{"n_layer": 13, "d_model": 256, "n_head": 6, "n_kv_head": 6, "head_dim": 64, "d_mlp": 1024, "vocab_size": 512, "activation": "tanh_gelu", "norm": "layernorm", "norm_place": "pre", "norm_eps": 1e-05, "positions": "learned", "qk_norm": false, "attn_scale": 0.125, "bias": "all", "tie_embeddings": true, "parallel_block": false, "init": "normal", "init_std_qkv": 0.0843, "init_std_o": 0.0, "init_std_up": 0.0843, "init_std_down": 0.0, "optimizer": "soap_variant", "lr": 0.00449, "beta1": 0.95, "beta2": 0.95, "weight_decay": 0.073, "lr_head": 0.00939, "grad_clip": 1.0, "warmup_steps": 200, "schedule": "wsd", "decay_fraction": 0.684, "decay_shape": "sqrt", "final_lr_fraction": 0.1, "batch_tokens": 131072, "seq_len": 256, "doc_mask": false, "train_tokens": 512400000, "steps": 3910, "dataset": "wikipedia_en"}
Each number is 200 + 20 x the weight over its row's rms, rounded and kept within 0 to 999. Layers, rows and columns count from 0. The size before them is the row's rms in percent of the matrix's.

# v: layer 10 attention value, 384x256, rms 0.164, rows 72-96, columns 192-255
# o: layer 10 attention output (transposed), 384x256, rms 0.141, rows 72-95, columns 192-255
v72,096,188,195,217,231,194,181,236,194,180,196,191,231,238,198,200,212,182,242,214,176,219,215,216,218,200,230,202,226,189,181,190,199,196,204,181,193,198,201,194,259,209,190,204,201,221,233,161,210,166,163,165,174,201,204,177,189,175,217,197,186,192,233,141,198
o72,098,183,194,224,162,215,188,218,188,171,205,194,215,187,190,182,215,184,209,206,168,217,165,192,139,189,181,165,195,199,239,216,183,199,220,208,221,165,174,181,214,182,227,206,180,170,224,204,185,193,237,188,205,192,165,188,208,182,231,194,242,161,191,237,213
v73,092,162,209,213,220,213,186,202,193,219,178,216,210,177,189,210,198,203,171,217,186,213,215,158,186,185,191,199,191,207,184,178,196,237,177,211,230,196,232,173,201,171,196,190,190,206,233,210,216,178,198,200,196,214,246,185,199,236,203,188,188,181,221,208,179
o73,091,185,197,216,214,181,198,217,226,202,198,234,193,224,200,193,226,195,252,190,203,189,149,205,209,207,206,178,178,237,212,213,254,210,227,165,209,207,181,202,224,220,202,213,219,193,183,188,213,212,193,203,190,191,180,163,187,208,236,199,213,173,203,178,212
v74,100,217,190,245,195,239,224,210,226,206,209,211,202,203,202,207,187,194,202,186,176,188,192,230,221,225,213,215,162,177,205,199,199,174,218,159,193,173,170,170,196,230,172,228,177,188,177,190,164,197,193,189,190,177,207,258,200,214,165,213,194,192,212,184,192
o74,099,188,203,176,207,194,216,200,195,204,194,205,199,167,231,194,190,249,209,200,191,194,180,193,234,209,200,199,203,219,169,229,199,207,216,227,200,216,220,226,213,197,206,195,191,147,197,218,183,193,222,217,175,198,235,210,210,198,186,200,189,236,204,168,197
v75,094,199,215,173,214,229,216,192,179,197,229,214,191,188,225,200,216,155,189,171,234,218,209,222,190,219,218,205,197,200,206,210,162,223,219,160,181,215,233,186,213,178,189,207,193,210,181,208,191,192,183,201,173,164,238,190,186,238,241,204,202,218,201,192,190
o75,094,195,145,222,200,208,149,175,220,218,169,228,173,237,202,200,190,191,204,203,197,178,199,155,195,215,213,204,161,201,182,210,213,215,197,210,200,210,166,169,220,232,187,194,178,215,171,226,231,205,208,154,206,212,213,200,216,199,192,211,191,189,230,215,189
v76,093,176,169,203,209,211,201,205,201,205,177,207,166,169,203,174,237,183,211,198,201,223,202,226,199,213,187,236,191,198,212,213,206,215,221,180,187,212,205,190,206,199,199,240,207,176,193,218,207,195,196,225,190,191,218,195,209,169,181,197,201,181,211,218,188
o76,097,200,236,213,190,234,200,218,234,200,211,214,183,225,173,251,200,176,186,204,184,205,198,212,229,234,229,232,195,217,233,234,198,225,204,169,192,223,188,215,180,231,233,220,187,209,214,194,197,230,225,202,174,204,202,201,185,164,187,188,208,229,217,171,211
v77,093,190,165,168,200,195,168,213,200,173,187,218,199,188,223,219,184,231,248,211,200,215,194,212,197,180,206,173,213,159,196,219,158,192,182,221,195,187,198,195,167,216,186,230,214,213,210,212,210,218,232,197,220,198,201,207,192,174,176,186,207,197,226,221,222
o77,095,174,207,185,207,251,222,194,196,186,206,171,207,221,196,199,189,211,208,226,193,218,187,197,206,185,188,198,193,222,184,191,211,210,204,215,182,165,188,220,174,197,202,168,201,179,209,197,203,237,214,193,170,211,191,178,180,251,210,204,182,184,211,198,210
v78,099,194,209,194,212,205,218,219,229,237,222,224,162,180,199,181,179,225,223,225,177,220,185,243,214,212,160,206,184,164,176,211,166,167,171,216,197,204,208,201,193,218,179,198,209,225,179,191,209,207,167,195,205,163,193,213,207,227,176,186,222,204,191,188,223
o78,099,218,154,188,210,229,228,199,208,166,189,198,206,204,168,216,179,215,195,188,195,227,204,197,202,209,194,176,230,230,169,180,201,189,204,201,199,201,187,150,212,224,223,215,201,200,169,231,164,204,198,215,194,200,180,185,186,198,198,215,205,245,170,187,195
v79,102,216,213,199,209,178,185,172,194,141,239,218,171,189,211,179,207,194,241,239,184,206,162,202,220,215,167,172,212,229,187,248,164,185,223,197,209,163,168,198,179,178,237,215,187,205,211,220,233,194,192,216,199,187,205,190,251,175,170,208,207,199,235,179,177
o79,103,179,176,195,208,206,197,199,221,166,204,187,211,188,223,171,204,206,207,187,227,243,183,227,179,155,184,194,215,179,232,152,167,158,234,222,158,224,211,180,217,220,217,231,184,190,206,205,169,184,201,196,207,199,219,198,204,205,190,260,194,178,195,186,203
v80,102,223,172,202,214,217,203,222,217,202,220,190,200,197,185,189,144,244,190,196,205,226,195,187,228,221,218,205,200,189,181,174,179,204,195,181,180,186,179,213,217,178,195,177,193,223,212,192,211,196,204,202,229,230,203,173,199,185,171,181,199,210,185,206,183
o80,099,226,216,205,199,201,159,173,206,238,189,212,173,212,235,191,223,180,235,214,248,218,203,224,205,190,191,187,188,191,192,195,193,231,183,191,199,194,184,241,190,220,235,169,210,199,189,209,163,207,182,201,187,149,181,216,191,186,227,166,237,182,199,229,188
v81,094,223,224,186,202,212,208,221,231,182,219,185,165,183,213,201,208,198,177,210,199,200,213,186,201,225,209,214,161,202,224,154,192,206,200,251,182,179,210,194,198,171,214,234,197,189,195,192,205,218,221,213,201,213,229,212,203,221,196,225,203,205,215,187,196
o81,095,236,194,202,226,196,192,193,188,199,195,227,203,197,206,188,237,220,222,218,157,198,170,214,173,214,188,196,179,206,186,198,166,174,211,157,210,225,185,189,189,193,171,199,213,201,165,223,169,189,200,191,202,200,216,194,178,199,202,204,239,186,196,157,199
v82,102,185,215,222,212,179,196,231,215,208,208,208,217,201,223,227,239,194,205,213,229,194,196,200,209,169,194,164,204,195,192,192,195,168,235,173,199,180,209,218,207,176,204,227,166,205,204,188,248,226,162,173,200,194,197,205,236,217,200,193,237,178,210,232,231
o82,101,220,151,199,172,164,193,206,208,210,215,205,184,197,213,182,207,194,160,196,200,194,193,186,169,205,208,207,186,177,201,221,211,177,193,227,203,217,211,194,201,186,184,198,197,183,195,181,216,191,221,235,203,186,189,191,207,193,191,212,163,236,193,196,210
v83,097,202,184,172,235,241,171,194,186,174,213,209,197,188,212,184,182,214,181,210,206,200,159,199,220,201,187,205,195,200,190,190,216,181,189,199,194,171,225,198,202,193,184,204,202,186,208,237,184,189,197,202,213,182,192,224,181,197,206,218,182,196,184,188,214
o83,096,217,231,203,211,219,230,195,204,235,211,195,230,210,184,245,200,196,142,221,191,210,186,195,215,173,242,173,206,201,171,174,171,173,221,185,205,225,187,169,194,214,185,189,196,223,195,199,197,191,189,205,240,191,208,180,243,228,191,179,182,209,204,209,171
v84,095,207,187,238,206,208,222,193,191,208,210,167,179,221,227,187,196,194,203,192,167,203,198,156,186,165,178,176,222,240,185,154,198,202,171,203,211,194,174,182,244,198,170,189,224,195,189,191,211,222,219,214,205,198,216,191,215,177,207,184,229,199,180,188,222
o84,095,172,201,188,231,158,217,192,171,197,174,215,204,185,199,221,206,176,196,194,217,244,192,189,189,202,218,184,199,228,256,192,225,181,211,182,187,170,204,199,163,171,179,172,168,202,202,221,196,189,192,185,194,184,177,210,207,232,204,203,205,225,227,175,179
v85,092,219,180,167,233,193,193,260,194,171,192,184,216,208,232,203,209,206,189,179,204,200,189,258,215,209,179,176,234,238,222,204,174,180,180,223,196,217,203,194,202,198,166,215,190,222,208,192,203,192,198,198,180,206,213,204,183,197,204,208,186,192,149,192,166
o85,096,146,221,184,194,218,209,209,195,177,201,172,184,207,243,200,189,167,169,224,208,242,229,192,178,191,176,207,200,147,207,191,201,192,219,223,231,224,195,198,209,203,184,207,199,173,186,212,208,210,202,176,215,176,151,173,208,205,211,171,180,224,212,198,209
v86,092,216,195,194,203,197,179,225,155,176,208,165,205,247,205,178,175,185,210,184,217,199,192,217,221,216,224,169,207,201,214,184,172,176,192,161,191,207,212,213,214,223,207,212,178,233,143,254,163,209,186,187,167,210,207,213,206,189,205,199,232,172,175,162,227
o86,094,236,180,212,172,182,203,200,197,225,205,237,201,192,225,211,195,180,166,186,206,222,188,192,184,185,173,194,190,172,198,180,182,204,213,208,204,181,202,188,209,151,135,186,196,230,210,213,177,171,210,186,217,211,200,201,188,230,210,195,196,213,197,204,213
v87,100,174,236,215,214,241,189,181,182,191,214,180,177,225,195,220,183,203,218,227,188,198,202,185,179,221,196,223,184,192,163,181,187,211,208,234,196,220,199,187,184,178,228,180,204,218,197,200,220,183,178,208,205,199,214,195,194,220,192,208,224,206,224,192,197
o87,100,196,234,198,210,192,234,222,218,188,216,174,210,215,213,163,200,189,204,201,230,209,183,209,232,187,222,134,211,209,222,182,194,206,196,193,199,169,202,240,223,230,160,166,201,203,171,217,178,226,216,180,207,219,221,192,209,164,194,216,193,191,221,223,204
v88,100,187,200,239,185,196,186,192,191,230,190,194,197,203,170,208,200,221,194,182,189,212,190,184,196,207,175,217,156,207,220,177,225,242,153,191,193,186,188,208,230,193,189,202,171,204,207,212,206,220,207,191,203,194,215,215,185,206,220,190,184,209,207,206,223
o88,102,192,213,229,232,215,207,218,197,185,204,189,178,188,201,218,241,202,193,190,180,203,228,222,203,228,221,204,167,171,195,213,220,212,197,214,182,218,219,201,187,200,208,203,183,210,170,216,211,197,191,196,214,194,213,201,174,214,226,196,201,187,215,205,178
v89,098,206,177,168,214,160,197,180,194,195,259,202,186,203,223,192,212,185,233,234,213,266,206,211,212,179,233,200,178,194,191,197,187,196,229,201,227,195,154,199,165,211,226,197,197,187,208,210,180,196,215,184,228,185,217,222,176,182,218,198,187,195,196,222,179
o89,099,191,208,206,194,220,187,219,211,177,203,222,222,201,231,218,197,180,234,184,166,195,173,208,246,187,145,179,220,203,191,204,219,178,222,207,187,237,189,228,235,199,208,224,192,185,154,184,219,204,235,189,157,204,202,208,212,185,208,200,192,198,198,208,207
v90,105,204,235,233,214,201,220,156,185,222,208,219,184,205,201,219,207,192,180,216,235,206,215,195,223,193,198,194,192,231,219,173,187,156,187,211,232,193,186,225,167,216,178,160,213,192,184,210,205,207,232,194,224,210,181,161,147,211,178,198,237,240,195,196,206
o90,102,175,177,195,223,193,224,206,201,209,220,231,163,196,184,236,163,225,224,195,174,252,175,187,197,198,205,191,202,222,192,179,206,246,199,208,207,169,225,210,229,218,168,214,207,228,196,196,227,203,180,201,199,191,197,192,215,201,207,219,167,182,189,180,153
v91,099,194,180,209,168,192,211,217,180,222,193,234,216,212,191,188,223,197,214,203,170,177,215,202,227,215,213,177,223,207,202,228,229,193,216,192,198,223,193,202,185,191,198,181,188,207,191,231,176,195,206,191,195,175,171,208,230,173,183,175,202,193,218,193,211
o91,099,189,202,202,189,191,214,213,209,168,197,213,188,198,200,217,195,242,187,208,188,193,167,179,242,236,206,211,194,200,172,189,210,168,212,238,220,195,165,178,189,198,220,195,163,189,237,179,211,206,186,179,239,238,210,228,191,208,197,202,218,235,169,164,187
v92,101,183,190,183,229,203,221,169,199,177,189,212,213,200,211,192,176,199,228,196,194,223,211,136,186,188,197,186,179,205,203,178,189,198,243,212,211,202,197,191,205,190,215,216,223,201,234,203,206,188,173,239,244,166,212,172,207,196,225,183,249,184,213,163,209
o92,102,172,201,163,207,225,207,188,201,214,168,245,207,186,211,169,158,189,182,203,226,219,180,211,185,187,209,210,181,180,202,240,228,217,223,197,165,193,186,195,216,227,169,179,207,209,191,163,195,208,197,183,220,199,209,177,181,193,202,203,196,185,190,181,181
v93,099,189,214,207,177,200,199,182,175,186,188,178,171,179,206,196,219,186,178,208,189,184,180,197,194,192,213,191,176,214,193,186,156,201,186,213,216,188,200,178,179,191,186,175,206,184,175,162,206,196,215,217,204,190,213,179,219,203,217,162,211,236,192,200,229
o93,099,221,180,185,210,184,179,198,151,217,220,197,176,245,211,197,202,197,244,196,213,208,210,179,195,200,219,217,215,186,188,189,196,222,198,259,205,220,200,234,201,243,161,191,198,243,194,195,197,191,208,193,179,207,223,204,194,193,223,224,247,190,207,177,191
v94,098,259,182,204,172,201,195,236,230,207,189,157,237,191,150,203,189,239,225,221,187,198,202,237,189,216,204,208,177,197,208,238,190,231,203,200,214,172,241,226,217,209,192,187,181,180,209,222,179,203,200,184,184,205,189,202,171,202,238,172,163,195,176,218,223
o94,099,193,232,219,178,210,191,234,191,187,196,155,196,211,242,236,231,193,197,172,170,199,177,208,238,201,192,164,185,204,182,209,206,194,194,196,197,229,171,189,202,207,209,181,194,161,194,184,214,183,155,224,210,217,237,192,212,180,193,202,200,186,209,198,176
v95,100,176,204,195,165,168,203,214,201,195,196,199,241,221,249,215,197,183,206,213,217,190,229,202,221,220,202,224,181,168,164,178,195,179,179,238,194,210,208,249,208,217,187,213,206,220,195,163,200,181,202,191,216,194,157,200,183,237,205,204,196,175,205,185,196
o95,098,216,198,180,213,206,204,212,217,186,207,218,194,177,179,205,210,172,201,181,172,217,235,202,199,176,207,230,170,229,192,172,213,181,207,197,187,197,161,189,222,214,189,175,195,168,207,198,177,208,194,197,174,171,211,151,195,190,167,201,241,216,178,208,212
v96,100,210,182,187,222,190,193,218,147,220,189,204,208,169,229,203,200,189,178,180,207,215,214,203,178,214,209,199,206,239,174,227,191,236,202,175,173,198,175,196,227,179,249,193,167,223,170,228,221,202,197,185,196,170,194,181,196,257,206,219,184,180,209,202,195